config = dict(
    n_layer=9,
    d_model=512,
    n_head=8,
    n_kv_head=8,
    head_dim=64,
    d_mlp=2048,
    vocab_size=8192,
    activation='tanh_gelu',
    norm='layernorm',
    norm_place='pre',
    norm_eps=1e-05,
    positions='learned',
    qk_norm=False,
    attn_scale=0.125,
    bias='all',
    tie_embeddings=True,
    parallel_block=True,
    init='normal',
    init_std_qkv=0.0168,
    init_std_o=0.00395,
    init_std_up=0.0168,
    init_std_down=0.00395,
    optimizer='muon_variant',
    lr=0.00106,
    lr_mult_o=1.5,
    beta1=0.95,
    lr_head=0.00316,
    grad_clip=1.0,
    warmup_steps=200,
    schedule='wsd',
    decay_fraction=0.578,
    decay_shape='linear',
    final_lr_fraction=0.0,
    batch_tokens=65536,
    seq_len=1024,
    doc_mask=True,
    train_tokens=671600000,
    steps=10248,
    dataset='wikipedia_en',
)
Each number is 50 + 15 x the weight over its row's rms, rounded and kept within 0 to 99. Layers, rows and columns count from 0. The size before them is the row's rms in percent of the matrix's.

# layer 2 MLP up, 2048x512, rms 0.0878, rows 882-909, columns 256-383
104:49 43 40 80 80 31 37 64 52 60 63 17 57 50 58 53 56 48 42 48 66 25 29 27 55 15 46 42 51 57 36 77 48 34 38 40 37 71 39 96 36 44 55 62 54 58 50 44 34 64 46 59 41 65 55 67 75 36 45 49 57 39 05 58 46 57 51 40 49 49 75 61 53 47 74 34 30 76 48 59 40 59 38 47 48 51 50 67 58 61 41 53 15 56 45 64 25 33 75 60 63 60 45 70 61 52 52 36 53 34 57 34 52 52 78 62 37 42 32 64 65 61 57 51 46 44 52 44
104:47 54 50 65 45 43 63 48 55 58 42 62 67 53 65 61 82 37 70 18 47 42 35 37 52 27 52 45 82 52 32 65 34 69 68 59 29 77 27 47 34 30 62 26 69 39 32 35 68 54 38 59 33 82 36 59 71 59 54 49 39 56 66 18 60 53 43 50 46 58 42 41 27 58 50 65 47 50 34 38 47 48 37 62 42 46 56 55 59 50 76 33 40 53 33 46 63 54 42 54 54 49 47 38 74 40 28 38 39 53 40 64 40 70 57 28 70 16 19 37 54 32 55 58 65 43 53 23
109:35 59 49 42 37 90 77 25 33 32 67 35 58 26 71 47 49 65 38 73 52 54 57 50 73 55 16 42 71 42 30 65 29 64 33 71 55 42 30 33 65 42 36 53 73 73 68 77 44 25 38 55 46 37 58 52 62 53 47 45 71 69 42 49 51 71 48 54 44 57 53 38 51 40 51 75 44 44 49 61 37 25 39 55 47 49 13 42 41 58 54 34 60 67 42 53 54 48 46 36 39 51 29 71 39 47 31 74 41 72 43 50 72 37 55 57 24 75 55 52 41 45 54 25 38 41 82 42
104:65 47 64 73 66 56 30 63 56 47 64 49 19 63 50 67 52 49 59 64 50 63 39 59 78 61 61 43 51 61 39 58 23 57 75 56 45 48 33 55 65 58 34 35 37 52 55 74 50 84 60 31 50 76 73 54 66 46 88 47 37 55 29 39 36 72 64 81 48 44 34 28 44 63 35 55 49 42 46 49 54 47 46 46 53 56 70 61 42 59 32 51 67 52 60 59 23 64 10 66 43 44 56 45 38 43 69 37 36 48 55 61 50 40 67 50 68 27 40 51 62 60 55 36 65 42 61 53
097:74 72 55 67 44 28 57 66 60 67 49 41 52 39 44 48 66 79 68 53 42 19 66 52 59 60 48 42 42 34 47 31 58 52 58 34 63 88 44 27 19 52 55 94 59 14 32 50 63 48 52 65 29 72 53 48 31 46 34 52 57 45 57 43 39 51 61 34 72 21 46 25 37 52 50 36 66 56 68 26 51 32 62 46 51 40 45 68 45 50 26 61 56 36 52 53 41 52 51 54 68 69 50 56 68 24 43 55 51 73 43 49 54 53 17 39 41 51 57 39 16 67 57 52 63 40 50 34
092:56 31 65 74 48 50 28 43 39 52 59 52 41 55 49 69 44 41 49 59 66 39 75 53 20 32 71 66 56 59 63 35 34 39 40 42 36 28 61 44 79 61 29 73 84 51 20 63 31 63 57 61 35 59 61 75 53 39 41 38 55 60 50 31 68 52 53 57 42 48 44 50 31 58 80 48 54 52 28 44 42 48 56 41 43 65 54 59 53 45 41 19 52 41 62 48 25 21 58 72 65 40 51 52 55 21 55 49 50 29 54 43 44 20 53 37 67 36 59 56 42 60 57 56 66 32 48 28
097:27 53 60 63 47 46 34 57 78 42 72 31 68 59 65 41 43 52 66 52 39 57 69 67 33 58 63 61 33 70 53 54 71 62 50 28 37 22 45 18 26 78 30 76 63 59 31 39 54 63 69 17 48 45 67 50 56 63 57 53 42 65 13 55 48 38 62 29 61 40 67 73 58 83 44 68 60 33 51 53 52 53 62 58 31 49 50 47 27 55 43 63 58 76 61 48 19 34 50 34 47 41 35 42 53 42 30 49 62 35 45 68 45 33 78 61 60 66 33 70 55 36 75 44 86 55 64 81
097:11 61 52 66 57 61 45 45 46 58 56 53 56 35 35 50 33 31 17 56 26 55 40 58 48 24 61 84 71 51 35 63 41 27 52 61 37 29 60 40 87 40 27 35 45 85 50 50 28 71 52 60 38 44 78 57 60 40 68 67 85 42 41 45 45 62 52 46 41 25 72 31 47 56 56 61 73 45 48 49 44 37 22 20 54 56 29 47 14 57 55 46 45 58 45 28 46 62 34 27 56 68 19 38 50 63 44 59 51 60 52 66 85 70 48 35 46 35 56 36 25 22 28 36 50 60 38 50
095:53 60 43 51 73 60 75 44 44 35 13 45 53 62 36 50 45 50 45 53 55 70 32 55 66 54 49 48 64 42 73 46 64 66 49 50 53 77 62 39 26 34 33 45 79 65 40 59 60 51 43 51 68 65 35 33 65 24 55 59 57 50 38 44 67 56 67 37 58 51 52 52 52 53 64 50 48 70 54 49 52 44 51 64 67 65 36 26 32 33 47 44 64 77 41 53 52 51 39 48 40 44 47 51 45 47 48 32 41 83 40 38 29 43 31 48 53 67 37 39 70 51 45 54 32 62 60 51
094:70 33 42 49 44 41 51 62 33 10 52 63 20 40 59 71 18 33 56 38 56 48 50 52 68 64 50 56 62 31 39 94 67 61 60 37 50 36 48 54 51 70 45 37 44 30 74 71 73 69 46 43 73 49 61 62 36 41 65 82 38 41 36 51 59 46 33 43 59 49 65 50 41 52 34 80 96 52 41 63 36 46 39 36 38 33 46 36 74 31 62 56 50 46 41 62 60 48 30 24 28 67 69 47 40 37 33 64 54 49 00 67 38 58 46 47 55 56 68 39 34 72 44 64 49 54 21 74
104:46 31 58 56 46 73 74 42 58 67 42 49 62 16 73 63 63 60 31 26 50 53 32 48 47 55 47 46 43 42 22 27 43 46 48 44 41 42 46 59 80 63 35 40 42 35 66 45 59 48 31 42 52 48 56 34 57 66 50 73 46 55 27 73 41 51 48 68 39 62 42 68 67 53 44 62 42 48 39 72 74 48 64 60 48 35 50 55 70 62 57 42 43 64 25 20 63 58 30 57 53 79 64 63 48 46 57 69 46 69 22 61 54 47 41 47 67 48 49 67 22 55 19 65 47 68 41 44
105:59 53 27 41 46 88 49 11 77 51 58 51 25 25 62 20 52 52 71 33 55 51 29 62 55 60 63 57 52 31 44 50 48 61 33 52 26 50 71 78 39 60 53 51 34 39 62 23 54 59 61 63 33 53 50 42 51 49 40 77 67 24 44 34 81 37 59 42 15 54 60 45 57 27 48 67 30 52 30 17 54 71 36 29 54 52 50 53 28 37 47 67 61 33 64 49 52 49 75 65 33 04 40 45 51 42 31 46 54 58 71 48 60 69 54 43 70 67 39 44 14 48 55 50 56 66 65 63
099:66 36 49 66 41 61 31 55 69 57 66 72 32 59 39 42 56 74 28 78 46 65 58 61 48 55 48 74 65 64 55 54 41 59 27 32 44 65 62 39 64 59 47 42 47 53 49 32 55 44 44 26 38 52 31 79 43 42 55 46 88 54 41 55 48 46 34 43 62 41 26 35 56 73 30 63 39 66 73 46 70 21 40 53 43 94 40 52 41 52 50 59 43 66 45 48 76 58 55 55 74 50 74 61 36 53 45 61 34 69 43 51 20 57 59 36 63 51 50 58 38 39 62 45 61 56 44 60
107:64 65 63 39 65 58 35 33 30 41 58 62 48 48 42 48 69 70 81 22 80 35 64 68 20 60 34 79 90 63 48 62 71 54 52 61 50 43 57 46 88 49 66 42 61 55 47 31 59 62 35 39 17 45 56 18 22 71 24 60 63 60 53 38 47 33 60 60 12 22 60 63 62 69 58 71 50 50 38 21 38 53 44 62 38 70 36 57 37 45 68 66 61 68 77 61 27 59 33 68 64 25 52 71 41 50 52 50 52 41 58 47 50 72 55 45 56 99 64 60 40 56 59 53 39 42 44 16
103:48 50 48 39 33 63 57 59 48 40 44 56 44 51 31 99 64 48 46 57 65 60 13 26 79 35 54 59 32 40 53 42 41 41 59 17 48 53 35 65 39 37 88 32 47 51 60 73 49 16 30 21 46 39 21 25 18 53 38 46 43 71 42 60 61 61 70 77 71 47 33 74 53 60 72 54 54 70 26 68 60 59 58 52 36 66 57 54 66 59 64 30 57 59 57 46 69 58 53 59 53 68 51 55 53 27 44 66 60 37 49 42 42 56 63 65 67 52 38 37 45 53 60 58 35 59 62 36
125:51 40 51 60 47 44 96 55 37 07 61 30 56 47 73 65 24 42 44 26 78 16 42 57 43 49 46 67 12 47 74 49 52 61 54 71 78 52 48 57 38 69 65 34 69 38 83 87 41 63 41 43 60 57 47 54 72 73 83 28 91 35 45 59 30 45 65 22 54 58 65 46 75 63 44 49 43 31 46 49 55 35 56 44 43 48 55 51 43 69 73 57 56 65 55 48 53 33 57 62 39 47 41 47 29 46 41 65 33 53 60 45 47 52 22 57 55 55 74 42 52 58 46 58 74 65 81 53
104:50 23 50 66 71 52 30 23 40 54 76 71 60 43 47 28 50 47 68 60 44 45 43 55 47 79 56 60 41 26 45 70 55 53 33 37 49 46 84 38 51 28 62 35 75 38 47 66 75 42 49 43 46 47 49 60 62 54 41 32 53 50 19 28 60 28 70 45 33 59 54 38 42 42 59 29 34 59 38 41 59 56 44 64 38 37 66 64 65 65 44 55 39 35 43 70 22 97 75 87 47 68 49 45 68 53 20 60 63 28 63 66 55 47 55 53 45 62 14 50 56 24 54 61 56 40 46 36
101:43 73 60 46 51 77 72 60 45 67 68 34 67 68 44 67 63 60 61 49 84 39 52 66 57 42 49 35 56 32 41 21 32 45 41 68 62 79 35 43 61 50 31 43 49 38 67 35 17 51 37 26 40 19 60 41 46 20 16 31 66 40 68 63 51 63 34 42 68 47 60 21 81 51 47 44 56 41 47 31 79 29 73 52 68 57 43 41 60 50 44 64 35 50 53 35 57 83 49 59 40 62 50 47 59 60 50 41 38 42 40 34 64 25 36 56 45 50 36 56 36 49 22 53 71 48 45 65
103:45 51 83 53 48 50 41 39 43 71 36 22 40 42 51 47 21 39 58 36 44 52 65 59 50 19 42 57 39 53 52 85 70 19 52 55 42 51 24 22 51 77 77 55 71 58 21 63 60 53 74 34 47 34 76 33 38 74 13 53 51 42 48 52 19 85 59 35 45 46 82 36 54 36 57 76 63 52 45 28 48 48 50 54 42 45 73 69 36 44 62 48 55 34 70 32 50 69 53 64 20 29 54 55 58 56 56 40 39 28 54 53 28 45 39 27 61 38 61 76 89 42 56 38 34 48 22 60
105:62 43 46 66 50 65 38 72 49 44 76 22 35 51 53 67 56 68 42 67 31 00 27 72 56 29 53 58 17 41 43 39 69 64 48 28 36 27 55 67 38 58 32 50 32 41 47 29 73 49 57 32 41 50 51 57 63 14 55 44 51 50 62 42 43 35 53 62 48 54 43 56 37 54 68 56 71 43 43 73 32 35 39 60 53 54 59 67 39 64 19 59 42 36 71 65 24 31 48 39 42 66 10 47 31 61 40 58 40 49 54 46 62 40 39 49 44 33 40 52 42 64 42 43 79 36 24 41
097:58 39 44 63 40 53 57 55 61 38 36 27 55 58 76 67 37 56 63 42 67 45 50 49 61 44 53 53 42 55 49 81 35 65 45 41 63 32 60 45 50 57 16 47 45 43 31 69 59 59 58 35 56 46 44 34 55 40 36 38 53 41 62 56 45 12 41 62 40 77 55 59 48 56 16 53 70 64 21 78 64 72 21 25 50 75 51 48 29 35 27 45 67 67 45 79 42 37 49 52 17 44 56 42 51 23 56 61 46 61 58 30 36 30 67 41 45 80 66 40 30 16 66 78 41 67 81 49
105:65 27 56 44 70 52 87 57 50 58 62 30 47 61 29 14 37 59 36 39 53 68 61 62 45 74 63 69 39 42 54 74 42 52 58 63 69 46 44 41 40 31 47 47 27 36 67 64 22 40 71 66 58 69 28 25 17 44 42 60 54 63 48 53 30 82 51 45 45 59 23 61 34 62 65 49 25 31 77 63 54 58 51 56 52 45 51 35 34 51 45 39 57 36 56 55 32 32 22 35 59 45 62 33 79 55 61 43 24 33 36 58 30 30 20 35 44 45 28 48 40 43 82 38 66 26 35 28
105:57 43 50 60 79 56 36 60 38 74 32 27 40 08 43 35 57 55 31 41 43 44 56 51 54 27 35 53 50 32 33 78 34 43 60 59 29 29 56 54 44 50 53 63 26 50 56 29 32 68 50 67 54 65 50 57 56 40 72 24 32 49 52 57 70 57 57 47 61 43 55 30 78 40 80 60 89 63 55 50 50 47 56 68 39 50 58 45 29 44 61 27 73 61 39 42 37 77 53 59 51 57 68 27 63 38 40 42 63 27 50 29 46 34 37 28 49 50 65 45 59 49 47 73 39 57 56 70
094:56 47 54 24 71 48 46 75 53 58 40 54 42 53 68 41 27 31 44 47 25 31 48 64 69 94 57 39 59 64 67 41 53 51 47 45 63 49 67 57 58 17 44 45 48 57 52 30 41 48 41 52 21 44 26 34 42 35 28 47 54 49 58 50 52 55 56 49 52 44 64 55 45 37 48 62 53 62 57 48 54 50 36 35 38 63 51 63 81 55 55 66 40 20 60 16 54 32 52 58 66 33 36 36 54 30 49 11 44 20 65 50 40 75 65 67 64 67 55 64 73 41 63 58 64 47 71 71
101:78 61 58 47 51 28 49 40 53 44 60 44 57 75 74 62 80 24 34 59 62 64 33 48 43 40 32 45 82 52 34 47 46 42 66 40 31 55 49 40 43 60 45 45 50 35 61 65 54 42 56 42 36 67 66 63 36 78 84 48 42 49 37 34 39 33 52 24 37 43 55 41 45 49 59 70 45 44 47 60 26 50 32 48 41 36 29 51 45 34 55 51 35 55 48 51 68 53 56 57 18 66 35 60 31 61 46 41 27 58 67 60 56 57 65 44 41 41 66 43 47 62 68 52 30 80 25 61
104:50 76 43 71 49 45 35 61 68 86 52 43 63 46 49 89 99 80 77 64 26 59 74 63 31 43 36 44 57 53 55 48 57 62 35 39 37 56 47 36 32 52 53 51 54 66 30 73 60 61 48 51 64 62 41 34 65 45 48 43 88 59 34 27 53 41 55 33 63 63 20 44 54 27 37 41 79 54 39 43 66 47 75 36 71 49 57 33 61 14 54 10 29 48 55 38 58 70 42 51 44 56 41 23 35 49 46 64 55 72 44 59 49 37 62 37 49 38 49 56 48 51 51 36 60 58 72 33
096:41 72 53 48 48 51 39 57 70 52 43 38 52 60 53 48 91 61 40 45 68 14 41 86 43 78 53 69 46 60 37 55 60 53 52 39 66 44 47 58 67 36 61 50 52 52 52 22 55 64 53 54 47 48 58 41 57 49 64 17 70 51 43 57 59 53 67 34 80 49 46 35 49 39 65 63 55 59 47 56 50 33 55 43 67 36 52 56 63 34 58 43 45 73 29 30 50 56 42 54 05 38 28 44 68 55 12 58 50 41 52 52 53 38 34 59 36 67 60 70 31 68 37 50 70 26 32 60
100:54 24 56 27 52 15 52 64 47 23 55 58 44 56 45 14 21 64 38 70 45 31 42 56 59 33 24 32 35 38 33 63 55 42 49 52 65 34 56 58 44 36 44 38 34 30 46 60 40 43 32 64 31 95 62 43 37 50 51 33 76 77 70 36 59 55 64 69 76 60 42 52 31 46 34 36 37 34 51 48 30 49 66 47 39 44 71 74 36 99 44 21 42 37 30 43 55 48 60 51 70 45 57 35 53 43 41 45 55 55 53 61 57 15 46 60 31 69 66 26 73 48 72 18 43 43 53 60
# layer 2 MLP down (transposed), 2048x512, rms 0.079, rows 882-908, columns 256-383
114:56 76 30 28 61 47 52 69 45 44 48 49 31 44 60 69 39 34 56 62 42 73 25 65 14 68 51 37 06 55 42 54 48 42 31 63 39 50 42 48 67 60 62 39 39 42 73 47 67 72 57 48 39 66 41 47 38 65 36 34 34 41 36 37 53 85 27 46 64 56 67 49 66 64 46 88 54 42 55 46 27 81 71 46 51 48 47 31 50 34 31 38 49 62 41 71 59 49 69 42 32 52 68 23 68 49 29 52 71 83 69 50 30 35 64 31 39 69 55 58 40 59 12 30 46 48 28 10
099:35 35 65 52 38 46 41 30 39 56 56 59 41 67 76 62 81 78 40 32 54 67 38 57 62 40 64 37 67 50 47 25 53 40 29 57 56 56 28 50 58 56 42 67 60 38 36 39 44 41 43 66 39 53 49 41 68 15 54 62 73 24 99 36 43 83 39 63 67 25 60 63 20 27 39 61 58 64 45 55 78 41 67 40 48 47 87 49 42 64 59 29 53 74 62 65 56 64 26 32 63 48 93 53 62 52 63 62 39 40 53 44 27 49 63 52 57 41 15 67 45 52 73 89 51 48 55 71
117:49 49 38 27 43 12 48 36 20 27 72 59 54 33 56 59 54 43 49 68 50 37 38 32 53 58 41 48 56 38 26 51 58 56 39 39 48 57 38 28 24 40 29 25 23 64 64 60 69 40 51 65 65 63 03 53 52 62 63 37 69 29 51 61 38 29 69 48 55 64 46 51 36 44 45 46 59 41 64 28 33 56 44 64 89 65 19 52 49 40 50 48 33 54 41 36 56 42 41 45 36 29 53 55 57 78 39 49 51 52 40 50 63 49 63 52 36 57 84 29 51 74 39 51 62 51 53 33
105:23 32 44 67 40 77 40 52 59 43 55 49 75 55 74 64 44 41 52 34 52 52 30 50 62 59 49 45 75 30 41 59 38 67 83 29 79 36 55 43 46 69 61 50 36 54 54 74 17 15 68 72 29 71 56 94 66 61 48 39 58 51 60 54 24 55 73 64 53 63 52 72 35 69 52 46 15 65 60 32 45 22 65 31 44 45 51 67 41 48 62 39 71 45 45 38 36 90 45 52 35 51 52 70 75 51 51 32 41 17 66 45 35 65 60 78 68 50 68 53 71 50 57 59 43 40 53 47
105:76 39 51 59 40 37 46 49 45 61 43 62 64 51 54 86 86 48 56 56 40 32 44 44 59 59 48 47 35 56 44 40 98 36 44 68 55 32 35 45 38 66 35 29 65 51 44 46 52 30 53 21 76 52 32 38 71 21 39 53 74 54 32 26 18 62 41 62 64 21 50 35 66 67 48 58 53 75 57 31 37 58 44 72 62 46 54 59 40 79 48 65 60 49 64 59 39 71 49 41 63 47 46 71 37 58 37 29 68 44 56 43 64 53 58 26 50 60 38 48 58 55 52 62 59 24 46 28
102:51 57 36 82 43 51 53 34 47 47 08 76 35 54 40 42 19 43 42 68 40 81 55 45 53 43 56 39 41 38 30 25 51 45 40 57 79 34 25 61 27 39 20 37 62 42 49 38 46 68 64 53 64 40 49 56 49 58 31 35 45 60 55 51 40 67 85 51 68 37 65 33 39 48 58 56 38 52 56 70 46 48 57 52 42 55 45 73 76 39 55 62 43 56 55 60 58 60 63 56 51 29 28 53 51 54 46 38 30 41 38 67 42 56 60 71 53 40 64 44 60 50 36 28 48 11 53 53
099:41 43 86 50 51 54 42 30 57 58 58 45 45 16 80 57 40 64 62 26 44 43 34 40 59 32 31 43 61 56 39 51 29 63 39 78 51 52 54 99 52 22 49 33 40 43 75 38 68 27 74 48 58 68 68 57 55 40 49 62 49 61 67 40 37 60 69 34 88 43 48 25 36 37 54 41 57 57 53 60 54 58 62 65 52 50 50 52 52 10 27 17 42 53 56 76 09 48 55 52 62 43 54 50 38 50 60 26 59 17 49 44 50 67 51 48 48 67 61 54 53 57 44 35 66 43 64 26
099:50 21 61 66 76 71 38 39 56 54 49 42 40 46 66 48 47 65 64 35 16 46 56 44 38 63 62 57 42 33 54 62 61 29 49 81 68 34 56 45 46 80 84 67 49 75 46 40 63 57 47 33 19 67 51 53 73 38 34 63 42 53 62 47 94 63 41 29 36 52 53 55 17 59 71 40 82 85 37 32 44 42 51 51 48 63 23 29 40 30 44 51 37 49 57 55 50 40 54 51 67 45 46 50 55 42 53 34 46 47 49 73 69 82 42 28 54 29 78 40 35 33 50 51 40 57 46 48
091:45 35 67 46 41 35 26 65 71 30 41 48 48 79 72 87 35 51 36 25 55 38 76 28 53 56 36 39 44 44 47 41 53 48 62 60 49 66 43 81 44 39 10 60 54 82 52 60 27 99 33 24 68 49 50 51 76 62 46 47 17 40 60 49 26 54 63 55 36 61 32 44 43 49 66 50 25 35 31 51 40 54 56 61 44 23 53 50 27 37 56 60 39 48 34 54 55 39 29 28 76 61 53 08 56 50 28 71 43 49 54 00 44 60 50 33 68 44 58 56 51 37 51 34 63 46 60 62
096:56 38 50 39 52 71 48 50 54 57 33 63 56 41 72 52 47 58 50 65 61 66 44 46 44 24 20 44 41 70 48 55 54 12 41 46 70 71 48 50 26 63 58 61 65 52 49 27 52 43 30 54 84 67 37 46 64 62 43 45 55 42 50 33 33 60 57 60 34 43 37 52 45 42 54 36 45 56 78 64 31 42 57 37 30 37 76 64 32 72 25 41 55 51 38 52 56 53 42 36 57 60 57 53 62 62 39 63 61 47 58 47 36 38 72 46 80 51 32 62 43 42 38 61 58 43 36 46
094:55 52 38 69 42 42 58 46 37 42 31 51 62 18 52 40 45 53 79 48 29 42 59 37 66 60 50 68 33 56 33 73 57 47 71 24 77 76 53 53 62 46 30 50 68 62 63 56 63 51 61 50 67 44 53 52 39 79 48 78 53 53 67 78 39 53 62 38 35 08 28 65 66 54 46 48 30 35 33 40 35 52 39 64 40 52 60 27 64 51 39 50 52 25 33 57 37 50 47 35 65 58 61 40 52 53 58 67 54 45 50 47 36 57 49 45 42 43 77 77 35 17 69 45 51 33 48 40
110:59 45 33 32 46 19 40 35 63 29 92 56 97 83 38 31 49 52 73 50 39 52 47 21 75 56 45 49 63 46 47 41 49 57 61 51 44 48 79 54 54 48 64 42 59 42 64 64 62 50 28 45 28 40 39 56 57 42 54 51 50 37 61 48 35 32 40 86 45 17 76 53 59 35 52 53 56 33 51 43 58 43 39 55 51 65 45 33 50 32 22 64 37 43 58 37 52 30 40 58 52 17 44 41 60 36 62 54 35 68 49 48 60 27 62 39 39 34 68 57 47 40 62 50 12 48 49 70
088:84 52 59 42 66 74 52 60 47 62 09 39 74 42 38 64 68 45 63 59 60 50 57 32 30 49 46 74 37 44 50 63 52 39 61 69 61 26 38 60 40 59 51 73 43 49 29 51 70 39 38 51 55 22 28 31 15 44 32 39 24 37 54 58 44 46 32 34 43 66 54 60 61 65 65 51 55 27 33 45 38 82 48 57 45 30 50 55 54 35 11 58 77 55 57 47 62 51 60 50 40 50 41 56 36 30 53 31 45 63 33 31 72 69 22 25 34 39 58 50 58 67 70 41 30 54 75 68
101:54 79 88 49 72 49 23 63 62 40 52 54 57 44 40 61 57 35 36 43 74 62 58 44 29 48 40 34 68 81 47 61 63 49 31 60 62 72 38 43 40 55 40 30 53 49 42 27 54 57 69 47 49 54 26 35 41 70 18 40 39 50 44 55 35 56 51 57 12 49 73 38 41 54 60 68 64 60 54 12 45 25 12 45 48 51 65 45 60 37 70 74 42 64 47 60 17 54 56 56 31 44 42 48 40 41 41 32 47 29 47 60 61 44 80 36 58 74 59 46 55 66 55 39 59 54 55 59
094:57 68 68 41 54 36 50 55 21 60 19 43 80 45 50 57 49 47 44 42 59 61 67 44 79 59 37 38 42 38 51 44 83 40 14 51 76 38 50 46 60 28 55 74 47 81 10 31 57 37 27 74 66 44 42 02 43 38 60 68 40 40 39 68 52 58 56 43 30 51 29 48 44 52 18 46 55 51 77 58 40 69 51 50 52 38 44 60 62 52 35 61 97 50 50 70 55 39 58 23 34 68 43 76 90 53 40 73 60 34 79 46 65 66 50 50 31 60 68 25 63 46 35 62 80 44 51 35
086:46 38 43 50 40 47 69 50 36 11 61 36 60 51 71 68 31 66 48 37 59 30 32 49 40 49 36 69 34 59 57 27 42 53 49 56 68 46 50 56 50 60 53 28 66 35 79 67 58 77 52 43 66 46 50 63 47 77 62 22 69 38 62 57 44 42 74 34 45 74 63 51 61 55 54 59 61 39 56 57 56 49 47 44 50 56 49 44 33 76 59 50 44 49 61 43 55 45 56 61 50 38 30 52 33 55 51 63 42 56 58 45 48 33 24 68 53 54 69 54 49 55 64 70 50 58 80 48
115:49 41 39 42 68 55 54 50 75 57 44 63 68 40 57 60 50 37 74 51 55 88 61 38 45 30 48 53 11 43 24 67 25 56 28 68 34 50 45 70 60 56 44 52 45 54 49 30 62 70 52 61 41 39 38 43 42 55 65 60 50 43 54 13 42 43 70 51 67 65 52 14 42 49 34 57 42 30 42 52 37 42 74 55 52 63 22 60 52 63 51 43 54 45 58 76 57 51 73 78 74 65 53 35 56 30 30 72 50 44 43 18 63 51 57 50 48 28 42 49 31 48 21 19 49 50 01 43
089:68 49 72 38 40 66 34 69 41 42 39 16 48 39 22 58 54 60 74 56 73 52 49 55 64 47 30 50 74 43 50 35 37 28 46 41 56 73 65 64 25 42 50 41 34 27 69 72 18 79 38 42 43 47 44 54 29 32 66 57 57 26 40 65 33 54 48 49 42 65 52 29 76 60 42 42 59 39 53 38 54 30 38 27 45 40 56 33 67 67 35 40 34 55 39 51 24 58 39 22 46 50 54 41 34 57 55 56 45 56 72 29 38 36 82 74 39 40 55 35 35 35 18 52 46 30 49 42
081:37 29 37 50 53 52 41 45 61 50 49 53 54 66 61 31 30 35 36 27 31 29 49 38 49 53 44 46 22 48 57 79 52 64 52 56 33 41 56 49 50 53 51 53 44 57 97 69 73 51 40 19 59 60 75 37 35 71 29 64 30 48 56 27 46 61 28 41 47 59 53 54 50 59 36 63 50 21 37 80 39 44 57 70 57 65 48 66 53 44 45 43 38 60 55 18 36 61 38 54 31 35 45 49 47 82 57 43 42 42 55 40 42 50 52 49 64 64 49 27 49 20 49 45 59 72 38 55
119:07 49 74 13 47 39 33 29 59 56 52 39 61 48 75 38 46 49 52 50 54 50 52 36 49 42 52 38 44 75 48 14 44 56 58 68 50 41 51 60 55 42 38 44 48 31 35 60 60 50 21 33 41 42 48 46 70 32 56 35 37 44 00 58 68 64 41 39 30 59 64 34 70 20 35 41 41 38 42 54 60 62 62 47 32 38 74 45 88 64 47 32 69 77 62 33 32 36 69 18 59 42 49 63 65 47 52 44 36 60 50 73 45 47 70 58 48 71 11 51 47 42 70 67 66 53 65 36
099:45 48 48 51 45 07 51 61 55 83 11 76 64 59 34 63 44 48 54 36 44 39 59 42 48 47 49 54 60 92 59 56 07 50 47 35 40 35 62 68 59 47 45 56 37 14 34 75 57 34 46 32 64 91 30 67 64 24 51 62 56 67 41 51 64 50 49 48 49 81 47 42 67 63 60 42 52 39 15 39 53 43 36 26 47 66 76 56 57 60 25 70 20 54 51 36 45 56 67 35 60 52 62 60 80 23 69 39 64 52 62 80 51 24 65 39 30 65 21 56 41 49 56 40 91 83 44 50
095:49 48 61 49 47 55 40 53 63 70 65 35 43 38 45 68 48 50 84 24 38 59 73 37 56 57 48 82 39 30 39 67 67 73 34 57 66 72 87 62 81 61 22 56 57 58 31 58 27 51 55 51 34 58 58 61 34 67 77 42 52 70 67 35 32 34 34 60 53 40 63 68 34 73 18 45 32 38 37 56 52 30 58 27 23 57 63 41 45 52 69 80 54 63 34 80 39 48 50 49 25 72 53 34 53 41 55 76 71 46 32 49 37 25 61 41 60 40 48 85 51 62 45 53 94 48 69 51
105:31 63 46 74 68 47 40 70 29 39 72 53 41 20 39 26 77 44 18 40 54 84 71 79 26 72 31 46 55 50 67 60 43 40 55 65 53 53 38 51 61 46 51 54 49 69 60 60 30 55 56 67 45 23 44 33 36 55 76 59 28 31 29 58 70 49 50 31 44 54 47 49 57 48 87 42 33 56 37 52 41 64 70 52 61 28 79 49 55 75 44 68 62 53 47 50 44 60 49 54 26 60 58 33 44 28 63 38 66 35 72 36 52 52 33 60 82 57 48 43 38 79 65 52 55 42 54 39
104:40 60 53 19 35 51 43 41 21 40 55 70 35 41 77 45 52 55 40 42 49 45 25 30 47 40 43 24 76 78 72 31 76 49 72 46 45 55 40 60 25 45 64 39 48 31 33 52 63 61 53 44 86 39 75 51 32 40 36 22 57 68 62 39 59 71 55 35 92 36 65 56 77 25 36 61 41 47 47 72 41 51 74 56 63 55 67 46 17 42 46 58 34 40 45 35 68 34 41 50 45 72 45 66 31 68 52 41 48 47 38 66 46 36 62 51 60 22 52 56 66 35 67 29 55 72 41 55
101:63 41 48 39 55 74 28 61 65 54 55 60 57 41 41 25 53 30 65 41 61 38 65 32 52 66 56 50 48 36 30 58 48 60 47 40 67 48 67 56 40 51 38 41 37 35 51 32 58 35 32 55 52 49 42 47 61 49 66 52 60 38 57 47 35 70 48 42 48 54 49 78 40 39 34 56 49 99 37 23 59 25 32 29 40 51 86 47 50 47 47 37 72 53 33 48 37 35 57 49 65 50 32 42 49 64 30 25 46 28 96 27 58 22 44 46 66 23 34 59 11 48 59 51 61 29 60 29
098:39 48 48 38 39 41 58 57 54 49 57 64 39 60 61 50 50 33 43 61 59 51 58 73 44 51 46 62 42 52 69 59 57 70 59 72 50 76 71 69 59 67 44 42 50 42 54 54 42 48 33 89 37 60 38 46 32 33 23 36 37 76 51 49 65 56 26 53 64 31 45 48 47 41 64 35 72 43 46 85 67 32 76 59 71 39 66 57 43 44 47 41 71 46 54 66 54 43 54 45 55 61 49 46 61 45 41 39 22 58 48 33 57 53 71 37 72 40 53 65 42 44 47 38 62 56 37 49
108:22 72 37 58 32 56 54 52 54 58 40 64 31 41 60 30 49 89 36 31 43 55 35 66 49 47 62 51 56 49 74 65 55 32 58 71 59 16 07 49 61 22 73 70 69 73 38 67 26 67 42 32 66 41 61 46 32 34 25 38 68 53 61 56 35 48 42 59 64 45 54 46 42 38 86 49 37 66 46 51 53 48 41 36 38 16 56 45 46 55 33 49 55 53 34 41 58 39 58 77 43 37 23 63 81 60 25 71 59 54 58 42 62 43 37 61 63 34 47 47 34 79 05 18 51 59 48 40